{
  "d_mlp": 384,
  "attn_scale": 0.177,
  "tie_embeddings": false,
  "init_std_up": 0.0147,
  "init_std_down": 0.00216,
  "optimizer": "soap_variant",
  "warmup_steps": 200,
  "schedule": "wsd",
  "decay_fraction": 1.0,
  "decay_shape": "linear"
}
Each number is 200 + 40 x the weight over its row's rms, rounded and kept within 0 to 999. Layers, rows and columns count from 0. The size before them is the row's rms in percent of the matrix's.

# layer 3 attention key, 96x64, rms 0.117, rows 93-95, columns 0-63
084,155,265,205,247,193,233,202,224,177,216,258,191,158,209,233,152,219,197,228,214,132,182,270,215,242,201,198,193,162,254,232,186,170,227,222,191,267,223,197,150,168,240,133,182,231,256,165,149,162,246,197,192,198,127,272,219,238,259,179,208,305,290,198,202
083,258,269,211,226,150,143,232,155,155,283,195,203,192,201,247,187,164,175,173,235,227,244,178,184,175,262,125,191,171,148,186,174,229,233,265,217,196,255,182,198,204,118,215,179,222,202,152,218,220,129,257,206,220,218,194,229,185,248,174,224,248,178,138,99
100,223,191,219,233,262,285,125,174,230,216,170,204,143,185,171,218,236,216,195,210,212,179,216,290,244,170,161,153,195,195,187,185,182,142,147,178,243,213,234,186,133,243,158,267,253,139,203,222,209,157,256,238,200,235,205,166,127,191,116,127,189,228,228,186
# layer 3 attention query, 96x64, rms 0.107, rows 94-95, columns 0-63
081,152,241,233,217,201,243,200,227,193,199,185,210,136,201,227,214,237,203,240,188,214,156,198,192,271,162,110,225,172,183,210,93,205,191,208,203,101,279,165,223,213,183,207,166,177,253,198,204,147,202,157,191,169,168,180,171,276,194,179,190,267,172,200,85
081,196,305,127,254,178,208,175,114,223,200,235,227,244,138,207,225,180,119,201,150,216,191,173,208,197,203,235,200,230,194,186,202,184,222,254,288,155,169,213,249,110,252,194,175,219,139,195,146,155,207,196,213,250,204,214,156,175,181,237,260,181,187,258,191
# layer 3 attention value, 96x64, rms 0.165, rows 64-95, columns 0-63
100,214,256,232,115,247,234,148,229,183,216,235,144,173,215,226,144,226,190,229,185,229,135,168,161,194,60,217,159,211,212,199,169,182,233,252,186,187,216,272,190,211,225,160,183,155,132,217,225,192,198,222,223,96,223,224,152,186,159,235,216,183,210,148,212
093,163,248,220,148,238,179,222,101,152,242,150,186,207,196,150,139,193,232,221,246,246,177,220,174,186,126,190,239,169,147,246,136,174,271,232,190,147,196,143,198,139,218,178,164,269,147,192,270,211,156,174,159,194,220,217,204,138,218,151,207,216,212,169,240
085,226,130,125,234,180,124,221,248,207,193,200,209,270,215,140,199,245,136,216,232,165,148,234,207,175,183,255,301,147,137,220,159,233,239,145,206,193,215,161,215,210,198,148,266,194,201,250,156,225,204,179,200,216,128,204,195,230,173,219,252,213,132,173,185
084,261,169,111,227,157,154,245,202,240,247,216,190,212,205,274,227,209,252,178,253,221,259,143,196,212,268,195,205,250,169,207,164,193,154,174,275,151,211,211,226,149,158,121,181,258,269,163,162,251,242,201,261,223,212,210,201,257,213,185,169,224,156,206,197
084,291,238,167,172,183,232,214,183,199,212,172,134,220,162,238,165,173,170,224,207,217,131,122,205,246,218,264,228,257,195,207,238,213,250,235,275,208,227,265,154,275,202,229,168,197,206,221,171,158,215,185,218,284,211,210,136,193,192,213,220,256,127,272,193
109,136,199,245,188,291,233,286,236,206,169,272,236,138,194,229,235,193,219,214,184,265,233,201,188,203,219,184,176,269,172,239,251,220,197,205,188,139,235,236,164,194,145,258,199,192,183,200,238,233,167,108,197,263,158,161,179,122,184,204,232,208,224,129,201
107,194,103,128,199,168,172,203,225,203,186,168,226,203,264,224,151,225,241,224,245,192,221,279,215,238,161,276,205,195,206,193,174,175,117,190,194,190,114,243,235,232,214,154,217,225,138,216,276,196,204,253,150,181,150,169,201,217,249,234,154,176,188,217,279
105,206,148,205,164,118,263,214,152,216,281,101,127,152,197,165,192,195,181,125,297,188,167,199,228,170,185,195,231,158,151,195,208,152,151,221,202,205,238,200,223,242,209,219,220,155,154,243,231,289,212,203,165,182,179,136,187,172,205,208,189,191,198,167,251
094,197,194,144,190,234,145,189,202,185,130,231,130,194,129,278,289,195,214,189,201,196,199,210,242,226,180,175,112,229,297,173,204,129,237,260,175,246,181,232,200,190,211,189,198,149,177,149,216,202,195,210,296,248,245,213,252,217,194,174,160,202,196,211,248
085,255,173,193,177,150,206,231,201,237,262,180,230,89,187,241,219,245,150,176,196,187,183,197,183,190,161,149,203,211,230,209,180,223,221,196,254,180,216,210,293,181,228,179,272,231,206,216,203,300,224,142,202,177,173,286,177,177,233,142,197,200,275,119,179
115,222,162,171,227,239,188,229,187,213,214,175,227,215,150,219,217,221,207,207,234,228,195,233,216,111,169,256,210,221,205,257,81,181,168,230,261,178,236,160,235,111,249,171,259,182,284,187,246,238,231,169,283,176,152,253,226,192,222,249,192,208,155,191,218
091,260,153,186,215,172,125,181,177,254,264,217,174,205,263,202,223,184,252,195,247,215,201,303,282,213,265,190,174,221,194,227,201,138,229,185,149,254,191,206,185,253,141,185,187,257,216,187,156,264,253,196,174,151,243,136,223,225,260,177,183,218,210,153,215
095,264,176,241,177,202,262,181,200,156,232,255,178,147,164,178,246,141,135,193,207,228,149,178,235,270,277,189,183,187,206,281,180,211,211,148,203,196,190,256,219,214,211,207,202,150,227,197,150,301,200,245,242,171,252,181,285,215,140,265,192,205,206,223,207
089,228,225,192,161,89,219,152,242,200,249,182,278,176,229,217,172,207,202,226,134,203,250,149,209,186,204,173,184,217,229,133,310,235,150,219,215,191,151,182,277,198,200,267,185,265,162,224,203,167,236,247,141,226,221,232,203,227,176,156,193,191,181,196,133
093,155,177,198,236,190,197,175,173,206,185,247,143,201,197,184,171,192,257,194,263,216,191,244,235,148,189,265,224,161,128,234,178,187,92,200,245,163,244,199,228,165,211,212,174,159,179,227,288,209,205,246,192,125,178,209,205,161,203,232,185,168,90,108,193
108,215,210,203,206,200,218,206,254,286,262,203,205,191,254,218,202,213,183,155,231,222,172,208,210,164,147,244,170,219,272,103,170,169,162,269,233,228,274,202,223,211,216,169,125,175,226,131,231,198,250,227,226,109,273,193,230,181,180,231,144,174,241,195,243
090,231,207,178,149,260,161,162,161,189,192,239,203,175,154,192,204,139,190,202,165,82,223,182,204,250,216,143,169,200,135,228,180,166,144,159,238,196,223,166,252,251,239,227,172,203,248,218,172,161,176,208,161,233,256,185,227,319,224,253,163,193,170,251,237
107,202,167,195,237,154,168,151,195,249,188,230,231,191,247,184,202,170,155,178,147,177,213,287,232,236,182,198,189,210,187,239,203,279,177,117,208,275,232,208,169,225,179,231,204,205,237,238,169,167,298,155,180,104,155,238,138,221,215,238,227,188,233,156,125
099,199,204,198,185,223,191,226,163,243,218,229,209,182,162,202,174,196,211,199,151,252,150,116,179,176,143,149,141,265,202,181,172,185,170,166,210,140,258,234,161,252,159,171,160,165,242,157,123,233,312,170,209,166,155,186,163,198,153,213,219,211,153,191,103
126,214,245,232,219,145,230,156,231,212,126,224,178,265,119,183,182,196,141,240,159,161,287,238,189,224,196,172,177,184,239,150,208,135,247,213,131,246,191,132,139,179,174,171,201,196,181,179,137,118,157,165,234,168,216,215,199,253,187,153,175,180,215,201,146
092,211,174,212,138,205,200,206,167,249,153,228,154,216,150,256,303,154,221,207,191,238,222,162,182,124,250,138,159,254,194,196,222,248,191,190,206,192,183,260,167,191,175,229,178,125,220,160,189,266,272,235,276,178,233,164,216,211,192,272,216,141,156,176,198
098,218,112,185,214,154,186,189,258,252,203,188,233,287,239,241,197,235,205,222,190,197,268,225,213,171,120,240,177,264,189,200,173,156,187,202,251,195,164,186,176,191,184,162,296,191,198,191,176,187,286,168,216,168,156,205,225,311,177,251,233,197,213,187,265
104,175,240,201,226,249,182,223,245,294,262,176,211,191,286,170,202,287,215,185,210,243,219,196,279,143,160,197,237,147,232,130,219,170,159,249,161,210,248,237,234,189,274,209,224,210,226,280,265,185,191,193,237,150,192,175,205,192,211,217,187,263,174,190,233
082,242,191,220,164,148,207,164,162,214,178,191,231,192,177,175,252,212,176,255,205,210,297,195,191,264,246,136,222,199,200,205,186,139,247,190,182,182,122,147,235,140,200,178,186,215,218,128,120,207,172,268,221,215,253,138,285,228,183,128,149,212,168,210,198
080,186,236,66,216,230,98,230,192,235,238,219,219,218,161,263,209,202,205,182,218,208,179,229,247,184,197,192,198,144,141,163,149,214,133,193,208,191,193,229,233,232,243,152,161,233,215,238,187,193,226,250,174,192,188,217,214,191,236,165,112,124,124,255,186
100,248,206,169,221,217,100,181,161,173,218,203,108,211,154,223,186,154,236,153,225,179,148,296,237,267,199,214,139,229,234,214,167,128,299,164,206,243,178,229,188,134,231,148,174,207,205,214,211,201,190,209,207,221,207,157,227,188,232,150,180,259,197,229,242
112,144,181,138,196,205,151,230,225,224,159,250,188,139,188,192,174,153,232,193,190,199,186,267,221,246,175,216,201,304,95,224,229,242,178,155,265,152,238,233,211,201,204,269,210,140,150,169,237,191,254,172,169,252,163,164,232,177,200,243,185,183,214,187,276
095,201,175,183,211,235,252,202,116,193,227,133,211,186,204,197,190,99,207,161,253,146,147,197,159,226,232,231,215,156,176,225,199,212,145,190,232,262,255,156,215,241,171,226,183,220,261,214,265,230,126,218,160,233,233,164,131,122,237,254,220,231,157,235,208
099,227,211,201,159,219,129,205,114,221,273,213,233,177,230,237,199,161,253,168,266,256,133,143,263,253,135,143,133,237,224,187,185,146,243,223,187,166,145,202,219,229,217,222,162,259,213,195,218,234,171,166,197,232,274,193,186,175,182,142,227,244,211,163,192
084,188,248,95,209,169,169,226,261,255,160,185,225,188,208,164,186,229,209,224,181,227,182,151,234,122,227,127,245,212,222,177,204,208,145,240,248,128,230,267,212,153,222,206,143,244,199,175,227,157,198,181,225,273,183,187,257,255,141,235,177,211,138,249,192
085,162,226,154,154,156,178,155,209,149,182,178,131,153,241,146,142,183,211,206,249,222,102,231,180,164,239,187,223,210,178,229,172,286,278,171,191,171,145,232,171,113,177,197,234,216,117,173,220,165,195,187,192,166,185,177,249,153,175,229,202,170,217,130,195
110,224,130,188,161,154,229,212,249,215,233,135,217,252,174,213,216,242,217,213,143,214,212,136,211,84,175,198,222,202,166,242,221,204,233,252,256,206,213,225,179,224,225,206,267,200,212,201,140,314,295,184,252,218,166,233,155,224,181,242,239,178,182,189,204
# layer 3 attention output (transposed), 96x64, rms 0.143, rows 64-95, columns 0-63
116,215,188,137,171,144,219,155,265,163,235,223,237,268,210,168,210,245,174,194,280,181,198,198,207,140,197,117,192,155,250,205,160,179,210,229,207,165,236,120,219,233,189,72,132,219,157,208,213,184,205,183,255,246,255,153,182,216,221,189,242,222,207,215,223
084,256,164,146,240,176,206,149,177,169,215,190,237,257,189,154,303,197,178,247,149,143,245,247,224,218,250,223,146,165,224,192,270,194,123,179,197,252,183,195,168,178,216,93,212,207,173,144,222,245,208,253,234,179,221,211,197,203,190,154,242,171,266,209,166
068,170,226,192,288,177,209,254,121,204,169,172,227,248,171,173,192,228,222,160,154,179,207,197,230,256,196,219,140,185,240,180,224,170,217,154,218,306,160,195,189,157,192,203,186,121,273,141,255,191,251,239,242,174,199,199,247,125,171,141,196,200,134,206,177
077,155,221,204,176,208,211,168,193,143,247,216,196,158,142,186,142,137,234,210,129,212,175,211,267,252,201,206,223,207,136,178,171,234,220,139,156,212,149,254,137,173,177,307,214,181,185,166,126,198,213,212,181,193,183,188,134,131,235,244,214,171,256,206,267
097,143,150,180,184,159,216,113,266,136,170,144,207,121,257,185,170,200,217,157,194,210,173,192,172,230,155,185,214,219,279,210,129,193,218,146,152,236,194,167,244,200,161,129,203,157,183,156,206,141,221,172,173,218,164,219,174,213,168,226,210,299,257,219,187
101,227,221,197,219,181,216,124,230,206,186,197,201,262,205,215,240,136,170,219,151,191,202,290,201,184,226,208,215,162,159,146,188,250,154,207,146,164,243,136,226,222,209,155,196,249,236,220,246,233,230,278,228,143,176,279,236,261,165,141,117,188,137,209,187
105,135,155,204,148,231,198,182,116,139,176,173,177,209,148,253,206,192,113,172,202,158,168,128,195,202,187,130,169,148,148,246,188,185,227,171,210,227,215,201,170,121,174,272,212,187,184,167,207,196,143,165,194,199,217,224,205,130,195,239,272,257,251,162,154
090,270,122,209,143,262,162,205,191,197,234,213,198,220,219,254,293,199,230,201,141,222,285,154,198,208,230,177,209,203,221,245,212,172,198,150,173,262,224,248,175,269,180,231,218,252,202,200,165,217,164,217,240,254,177,186,255,219,170,283,258,176,248,264,177
083,167,279,232,213,210,285,158,264,225,279,163,221,167,259,178,209,193,152,245,205,213,158,157,127,202,226,224,250,203,156,170,182,235,202,214,210,194,289,242,261,229,202,219,202,256,142,204,153,235,188,161,142,234,200,208,242,260,287,188,200,198,223,178,194
079,222,218,217,135,169,124,193,158,247,198,158,206,238,222,132,244,205,241,176,223,213,263,196,159,215,182,229,201,184,211,156,201,171,241,125,195,252,144,235,150,294,183,230,235,168,137,236,148,131,212,185,200,274,174,157,204,203,155,259,134,182,228,206,234
116,227,222,228,191,196,232,212,132,161,198,138,218,234,221,182,197,173,289,201,107,229,281,204,212,272,183,154,144,211,162,215,259,204,188,177,220,271,162,252,183,138,195,246,177,181,208,160,177,213,200,256,207,266,150,179,194,114,217,144,233,147,224,218,195
090,198,182,206,244,259,216,234,166,208,165,250,175,149,172,167,154,172,114,191,149,142,178,110,274,150,201,199,242,156,131,208,208,154,197,194,190,189,165,162,149,201,239,217,246,235,266,190,173,229,223,177,215,157,221,164,149,185,204,204,261,137,121,207,256
079,182,238,165,234,220,257,209,206,285,258,251,215,194,175,198,227,173,203,219,184,198,126,125,207,144,215,186,230,123,139,145,181,149,161,171,262,164,214,139,242,200,166,182,182,224,200,177,176,221,95,238,112,213,183,196,192,141,205,199,170,186,208,139,232
098,191,193,185,232,224,158,193,190,233,255,248,193,132,210,244,214,224,199,208,361,230,211,207,170,251,198,218,292,251,240,190,183,229,263,175,198,162,249,185,198,258,194,216,212,185,186,245,205,157,184,189,232,196,231,216,222,206,149,262,191,276,274,241,217
104,246,191,199,203,237,271,172,191,175,227,233,205,237,190,214,236,209,220,250,152,210,260,211,262,203,176,134,187,210,167,210,207,201,183,178,193,168,228,232,164,124,210,206,149,270,140,139,188,287,171,247,258,149,177,190,225,133,180,138,303,131,179,200,215
099,202,244,193,154,182,200,208,283,179,274,254,203,186,178,212,185,165,180,215,216,210,252,189,218,169,233,133,230,192,211,224,209,203,227,261,236,150,234,166,200,213,205,209,174,290,186,182,122,181,130,203,197,318,260,164,147,222,242,178,233,186,276,260,231
098,203,190,220,191,197,198,230,228,172,158,214,227,189,266,216,199,270,183,136,217,251,163,117,177,203,170,189,202,239,241,227,166,111,185,193,270,202,112,263,225,221,245,262,145,149,183,246,214,220,177,146,168,236,156,221,137,196,264,209,239,237,247,212,146
099,167,280,237,240,208,215,270,202,197,121,218,200,239,199,199,189,234,188,174,226,203,261,169,226,193,116,222,176,212,258,236,177,158,303,219,245,208,120,197,196,171,238,251,236,182,265,227,230,214,219,238,268,209,206,155,182,168,161,160,275,179,142,211,225
079,199,251,187,200,197,269,110,290,95,149,275,182,228,230,144,137,124,235,204,185,200,207,199,180,198,192,160,242,131,189,197,145,203,222,176,193,176,186,132,199,254,211,207,142,192,174,227,176,145,210,196,208,208,181,225,145,240,178,186,127,231,194,222,197
117,204,238,201,262,160,207,251,166,203,134,216,162,192,184,127,143,262,162,200,207,188,190,178,151,193,222,266,197,243,279,218,225,248,213,292,197,184,154,242,201,158,223,121,247,177,238,244,180,179,253,201,164,196,253,190,192,196,268,206,206,135,122,189,239
086,196,218,196,187,221,261,168,227,217,267,235,217,198,201,201,149,148,246,230,122,253,193,167,204,168,195,147,218,196,130,148,160,196,202,232,180,112,192,206,202,201,193,220,135,282,160,192,155,243,187,196,236,184,175,173,166,183,234,111,252,103,167,172,263
089,170,254,246,203,168,219,199,100,103,174,173,212,242,169,208,161,211,182,179,186,201,221,120,153,242,208,166,162,179,207,220,216,219,266,210,221,260,147,220,181,166,167,269,190,137,250,243,184,139,205,198,243,266,191,192,173,119,243,213,268,211,242,216,191
092,234,129,127,185,242,93,233,181,101,201,200,170,210,187,216,203,147,249,190,166,182,253,213,190,227,195,154,208,192,161,242,209,192,192,173,153,226,216,195,155,239,198,218,163,169,227,186,201,234,257,167,270,229,226,175,227,257,172,191,203,164,190,319,133
081,226,221,185,274,228,182,215,158,194,248,266,189,129,170,162,163,181,220,248,189,199,96,128,144,195,250,257,222,181,162,176,267,233,153,210,230,185,198,239,191,206,210,220,236,155,201,211,140,226,165,215,112,188,199,225,153,145,273,252,186,145,215,191,221
077,230,197,177,249,290,275,242,181,122,187,265,182,215,217,247,192,150,193,192,222,188,214,222,220,272,190,226,188,221,155,260,221,139,198,174,232,206,203,233,211,201,276,261,186,234,179,174,224,279,209,154,242,177,241,190,240,279,251,174,204,255,227,252,148
078,143,252,187,257,241,263,219,242,209,248,175,159,161,220,170,227,187,121,212,193,121,138,112,268,222,209,241,213,172,156,223,206,186,171,156,215,253,223,236,166,181,199,170,244,178,173,178,150,247,203,130,165,205,207,196,212,200,264,203,271,180,200,130,149
099,166,253,182,201,176,235,157,247,184,200,188,214,258,201,305,277,173,150,183,146,224,192,138,196,265,209,183,201,183,206,169,153,147,225,173,253,237,159,187,237,184,202,247,163,188,230,200,228,230,209,197,277,182,174,270,216,194,199,97,228,252,237,199,119
086,225,160,255,159,263,154,226,292,236,207,192,197,159,223,257,222,219,258,224,175,236,250,243,286,181,142,161,218,198,237,272,212,197,167,169,184,234,232,238,197,170,238,249,232,235,194,173,235,238,168,267,185,228,152,249,227,200,128,244,250,215,252,167,210
093,224,201,207,259,240,200,165,315,136,233,212,194,158,245,170,220,150,180,218,218,146,191,181,223,203,189,204,289,138,195,208,191,159,180,116,233,225,258,161,215,265,247,212,223,204,191,197,200,231,194,194,197,219,187,239,158,281,157,233,206,264,297,229,185
083,112,155,109,198,213,181,163,139,165,199,170,155,160,186,223,211,147,198,171,157,213,210,198,161,282,210,170,244,253,182,154,145,206,206,155,160,172,155,216,192,155,170,219,114,159,190,155,206,188,241,168,218,163,210,213,223,179,147,115,233,251,261,242,177
088,161,177,135,179,136,182,224,180,309,280,128,226,238,159,221,263,235,212,199,215,178,179,208,251,229,224,199,183,199,183,153,224,224,212,224,227,199,202,160,214,155,145,133,195,198,258,165,220,191,256,208,269,181,273,176,219,127,197,152,216,227,218,150,261
083,215,187,250,159,209,238,152,85,158,173,189,230,205,230,223,162,169,272,167,149,266,266,196,167,239,220,156,158,187,188,208,198,162,218,172,99,263,169,171,187,268,156,233,169,191,209,224,197,121,214,201,244,222,141,140,242,182,196,197,186,185,201,236,230
# layer 3 MLP up, 384x64, rms 0.124, rows 0-19, columns 0-63
071,170,230,244,211,172,254,210,221,174,260,187,220,139,255,107,188,190,302,219,288,213,156,212,159,215,130,241,231,207,186,162,223,200,192,173,275,159,216,204,159,207,161,254,201,242,183,244,164,209,163,193,152,173,153,187,165,229,183,154,160,192,203,190,291
112,207,182,247,237,213,157,201,292,145,188,194,190,178,203,177,143,230,161,148,135,228,212,184,229,180,202,202,225,121,191,236,192,215,159,224,112,246,295,186,173,273,165,187,140,146,252,202,202,246,151,243,174,237,147,219,148,252,203,193,198,183,187,267,204
059,183,165,204,175,175,179,156,251,198,117,154,200,162,230,148,157,207,143,185,232,155,143,204,208,160,143,180,200,149,196,175,102,150,147,132,137,144,166,156,213,225,184,152,171,187,186,218,218,164,160,125,152,173,174,194,116,213,179,157,174,197,151,212,217
170,182,210,211,179,185,198,234,296,213,242,226,122,223,210,150,183,129,142,214,274,135,100,246,225,183,273,209,217,155,190,180,150,235,201,174,193,154,235,209,184,215,214,164,230,213,247,189,125,220,213,149,171,196,228,276,243,208,259,183,142,191,207,183,194
061,215,210,198,196,202,227,137,219,185,148,218,174,162,277,175,193,229,206,155,325,154,166,264,201,218,143,240,191,215,207,245,173,210,211,176,183,167,198,202,287,239,218,169,240,250,189,242,216,206,168,167,167,229,262,221,172,276,231,197,175,257,237,241,296
048,159,226,225,196,193,210,171,257,212,153,192,175,157,172,153,215,133,258,193,289,234,182,292,166,277,142,191,160,234,180,223,109,236,207,193,108,205,188,189,216,168,150,229,258,204,206,204,160,240,155,259,219,231,219,186,207,189,172,240,150,263,217,189,229
078,169,190,207,133,128,222,200,180,282,125,193,233,175,172,207,215,227,205,183,193,160,216,172,169,211,266,153,201,196,204,166,267,208,221,190,188,222,191,146,180,121,181,209,230,203,244,237,182,180,135,234,160,223,84,234,173,131,166,185,126,212,219,162,276
108,251,194,262,241,246,198,184,278,261,242,194,243,159,213,263,269,119,201,251,175,198,144,240,216,226,200,154,225,169,162,181,197,194,198,169,182,124,245,162,255,223,159,210,220,181,194,153,201,287,199,175,206,163,169,234,181,260,221,234,152,220,144,256,241
096,213,206,186,215,143,178,210,190,153,186,166,262,165,194,213,176,189,173,226,120,226,199,164,121,216,171,162,224,249,253,210,184,150,253,276,242,237,218,162,214,214,184,238,176,113,271,140,150,185,256,252,172,255,163,162,146,156,219,157,214,184,224,255,150
042,210,127,199,156,211,168,201,208,155,195,143,199,189,192,239,215,198,203,161,194,181,235,192,134,180,217,249,223,213,260,215,276,298,248,217,179,190,183,255,221,192,161,256,245,146,155,144,159,300,165,211,168,264,143,246,256,180,172,208,254,208,239,210,159
140,185,122,113,190,130,139,206,191,177,193,170,205,180,166,204,216,189,210,174,234,150,115,218,141,210,187,301,170,258,246,146,200,207,214,167,136,177,164,204,227,193,154,136,262,199,244,188,143,261,218,197,160,176,240,185,171,217,230,204,183,197,248,214,267
088,129,203,213,158,179,190,163,284,248,192,175,206,163,199,179,153,163,211,260,222,253,206,185,263,127,190,153,283,133,149,187,150,154,205,173,129,207,220,117,162,262,177,245,214,234,207,213,213,165,203,244,152,151,185,200,186,193,171,181,125,159,174,193,212
106,201,213,209,229,200,247,258,138,231,308,175,235,140,171,195,178,133,201,237,254,159,168,215,236,237,144,240,186,216,122,196,262,205,171,174,234,234,244,175,138,163,158,246,207,192,149,177,165,184,168,205,202,174,165,192,210,145,171,250,215,167,254,150,281
067,170,194,210,124,144,168,229,277,268,185,199,197,151,163,222,217,207,214,213,183,211,179,215,253,189,292,159,196,117,212,140,208,191,197,128,172,202,188,199,192,134,206,201,252,230,243,239,208,182,181,214,223,133,149,280,191,240,196,236,90,217,180,174,228
084,254,190,222,179,222,210,257,119,211,219,150,239,163,183,182,191,172,183,263,229,130,198,212,177,186,113,214,186,182,150,205,257,203,166,173,198,220,200,163,144,125,151,259,243,188,174,192,175,221,129,195,159,195,132,165,237,142,192,198,249,135,190,174,296
094,168,226,207,213,170,155,260,254,202,255,166,290,258,168,282,252,188,174,193,156,220,184,175,242,228,225,201,211,209,197,141,230,205,257,125,284,283,218,159,197,272,200,213,200,187,243,196,180,230,241,227,176,222,162,208,246,146,214,171,179,250,200,201,125
076,146,187,299,184,229,165,253,223,159,208,121,212,221,216,178,205,191,175,168,191,213,216,96,172,195,207,183,285,212,205,141,224,263,215,153,230,203,174,190,192,214,186,255,206,150,260,247,205,196,185,169,155,159,147,224,227,169,194,126,208,203,108,207,130
097,185,134,229,160,183,189,256,224,216,150,179,214,209,110,271,254,257,217,143,176,252,235,194,229,229,273,224,207,179,240,235,204,221,161,184,229,197,128,235,225,177,214,227,281,210,233,211,227,222,216,167,305,209,193,252,269,253,194,242,181,238,179,201,157
118,239,186,211,96,213,201,189,152,195,142,141,219,237,185,253,291,200,95,175,144,170,233,181,256,185,217,215,214,162,219,209,238,168,184,126,192,225,165,223,186,168,160,216,228,182,173,220,199,183,153,226,194,156,158,252,270,141,160,200,254,240,240,174,158
074,163,249,221,299,186,175,258,180,193,234,177,169,175,175,122,198,145,194,262,237,183,168,172,162,195,157,188,195,197,189,181,185,235,173,156,210,196,184,186,169,193,188,212,261,44,226,236,165,192,214,229,128,162,132,169,186,217,172,273,198,183,166,227,189
# layer 3 MLP down (transposed), 384x64, rms 0.123, rows 0-19, columns 0-63
097,225,190,168,172,162,156,197,176,135,182,146,184,202,168,197,148,201,142,171,161,177,218,200,156,157,186,117,173,174,181,184,133,142,143,164,154,172,210,125,158,161,170,134,141,183,214,172,213,158,162,206,199,128,191,143,240,196,137,189,162,180,128,155,137
109,231,185,213,255,215,157,159,247,191,149,219,189,220,211,186,184,205,153,169,100,200,257,237,203,218,244,216,219,148,168,194,216,237,168,258,115,235,275,190,193,229,166,136,129,172,236,190,213,264,181,287,194,206,127,238,184,263,187,170,231,162,221,250,180
044,173,162,170,225,225,175,236,160,154,208,155,166,168,161,185,201,143,205,189,158,207,201,168,116,220,178,142,118,200,133,212,206,206,177,193,149,159,204,163,145,131,137,199,161,136,179,106,176,156,201,187,216,178,183,215,258,134,140,253,235,192,213,144,157
153,258,240,144,161,188,247,215,208,224,191,192,250,227,232,222,179,178,200,204,152,182,314,135,234,242,184,192,196,225,247,232,262,158,174,192,232,247,169,281,243,180,282,280,239,256,143,215,194,228,210,133,150,202,181,185,243,207,206,188,229,174,165,211,148
056,213,223,247,223,264,228,279,200,180,219,173,218,230,170,230,217,169,224,255,150,252,265,190,182,260,191,186,205,224,185,241,236,233,190,199,184,209,221,227,113,137,189,276,157,151,181,140,175,174,279,219,287,153,135,193,244,158,169,203,251,166,236,176,185
050,136,268,197,275,225,233,184,174,264,183,189,205,204,263,151,168,228,287,175,212,187,199,263,210,207,203,222,183,204,234,252,147,192,213,192,271,234,128,166,207,201,217,174,230,219,211,201,209,251,175,109,205,203,236,220,95,174,214,163,235,283,226,227,237
089,241,230,180,211,162,261,235,172,301,153,176,248,242,185,243,255,206,229,246,200,222,216,178,237,218,270,207,272,240,196,178,270,251,231,260,252,212,198,212,208,135,231,173,278,205,250,253,217,161,171,239,201,192,169,256,251,169,247,190,150,213,217,175,241
116,252,233,228,243,230,196,216,248,240,223,196,250,181,190,205,233,99,208,276,118,205,160,253,187,169,166,171,217,214,134,170,214,220,170,239,152,170,234,147,237,249,159,214,194,170,214,166,215,283,215,162,223,170,156,187,206,243,249,198,136,186,95,202,213
074,196,165,197,174,239,230,182,177,226,216,227,124,236,151,162,201,259,155,137,236,181,222,212,307,204,214,251,169,155,195,209,177,183,172,151,229,214,159,261,225,213,260,182,229,271,122,230,223,176,137,205,200,213,289,257,183,273,183,257,208,219,218,184,171
049,213,193,211,158,223,187,132,169,129,164,186,203,188,258,191,135,209,162,168,190,225,193,203,197,177,146,188,179,224,184,224,133,73,184,99,247,203,182,222,202,221,208,120,122,233,217,201,210,211,222,186,164,214,237,171,134,218,203,170,266,224,168,256,143
129,158,141,109,210,149,190,158,211,109,238,154,228,171,215,184,207,176,170,224,212,140,153,210,160,204,206,309,227,222,241,138,242,209,203,180,192,193,179,204,228,231,138,171,273,220,223,206,141,289,175,193,160,203,202,214,208,220,216,235,197,174,212,272,264
087,151,222,207,269,230,201,227,281,202,234,206,184,216,236,227,181,240,288,282,287,282,236,210,210,179,192,226,237,219,175,242,217,145,205,207,208,243,206,152,199,240,260,248,288,210,227,203,229,234,258,269,191,217,172,239,228,231,225,197,190,155,240,192,247
077,250,174,198,163,195,255,117,226,150,145,217,186,266,179,184,162,256,171,109,212,217,158,223,201,233,185,196,121,195,213,170,97,141,199,181,216,207,135,228,216,238,248,138,224,203,171,215,165,204,221,171,232,207,273,181,140,246,227,197,201,195,198,223,124
084,219,231,183,169,181,207,234,258,283,215,229,219,246,160,249,261,198,264,280,193,257,199,209,284,178,269,219,227,176,232,162,223,235,184,227,229,187,195,189,220,176,227,172,263,251,246,242,270,232,227,249,267,175,180,256,271,229,235,165,152,172,198,175,197
095,186,211,185,215,195,208,122,181,175,219,216,178,148,176,206,152,209,110,114,188,170,128,154,216,218,146,210,114,192,201,189,159,119,223,154,245,219,163,212,197,219,204,193,165,184,138,195,109,137,188,145,197,212,264,167,109,177,182,239,201,222,223,201,208
082,188,253,169,233,177,176,163,212,156,193,226,315,301,157,256,230,156,188,220,185,224,142,231,196,226,255,199,215,191,156,99,187,146,235,153,255,211,196,171,179,215,220,178,166,172,178,202,213,220,228,189,238,217,166,213,257,159,238,131,188,217,248,181,123
065,199,193,188,239,268,174,218,233,173,236,175,206,285,192,223,221,154,214,219,203,188,168,154,180,191,192,269,239,251,157,133,197,277,239,157,203,144,162,282,169,224,229,231,204,208,206,288,173,216,220,200,191,222,177,264,178,192,245,184,299,186,113,206,149
101,186,161,205,173,180,247,212,202,168,143,233,153,224,144,246,232,213,198,191,111,250,254,179,246,201,260,174,178,163,205,198,188,192,146,219,204,186,122,199,186,125,201,228,208,205,212,230,246,226,210,198,294,199,160,241,249,230,173,164,197,177,113,160,85
132,201,177,184,191,242,197,172,169,194,189,219,190,152,158,260,280,240,100,147,184,162,220,154,284,170,223,220,190,219,190,182,165,141,210,125,261,259,149,271,199,200,235,196,218,217,164,204,194,231,170,226,217,196,212,279,178,218,204,270,273,230,270,201,182
073,219,176,202,137,169,195,196,159,119,183,133,150,186,216,161,155,224,168,180,144,221,148,132,163,220,195,195,186,205,153,166,121,124,186,180,173,217,122,206,180,139,192,137,210,226,160,148,159,155,196,145,188,195,192,200,182,110,148,142,165,185,206,147,194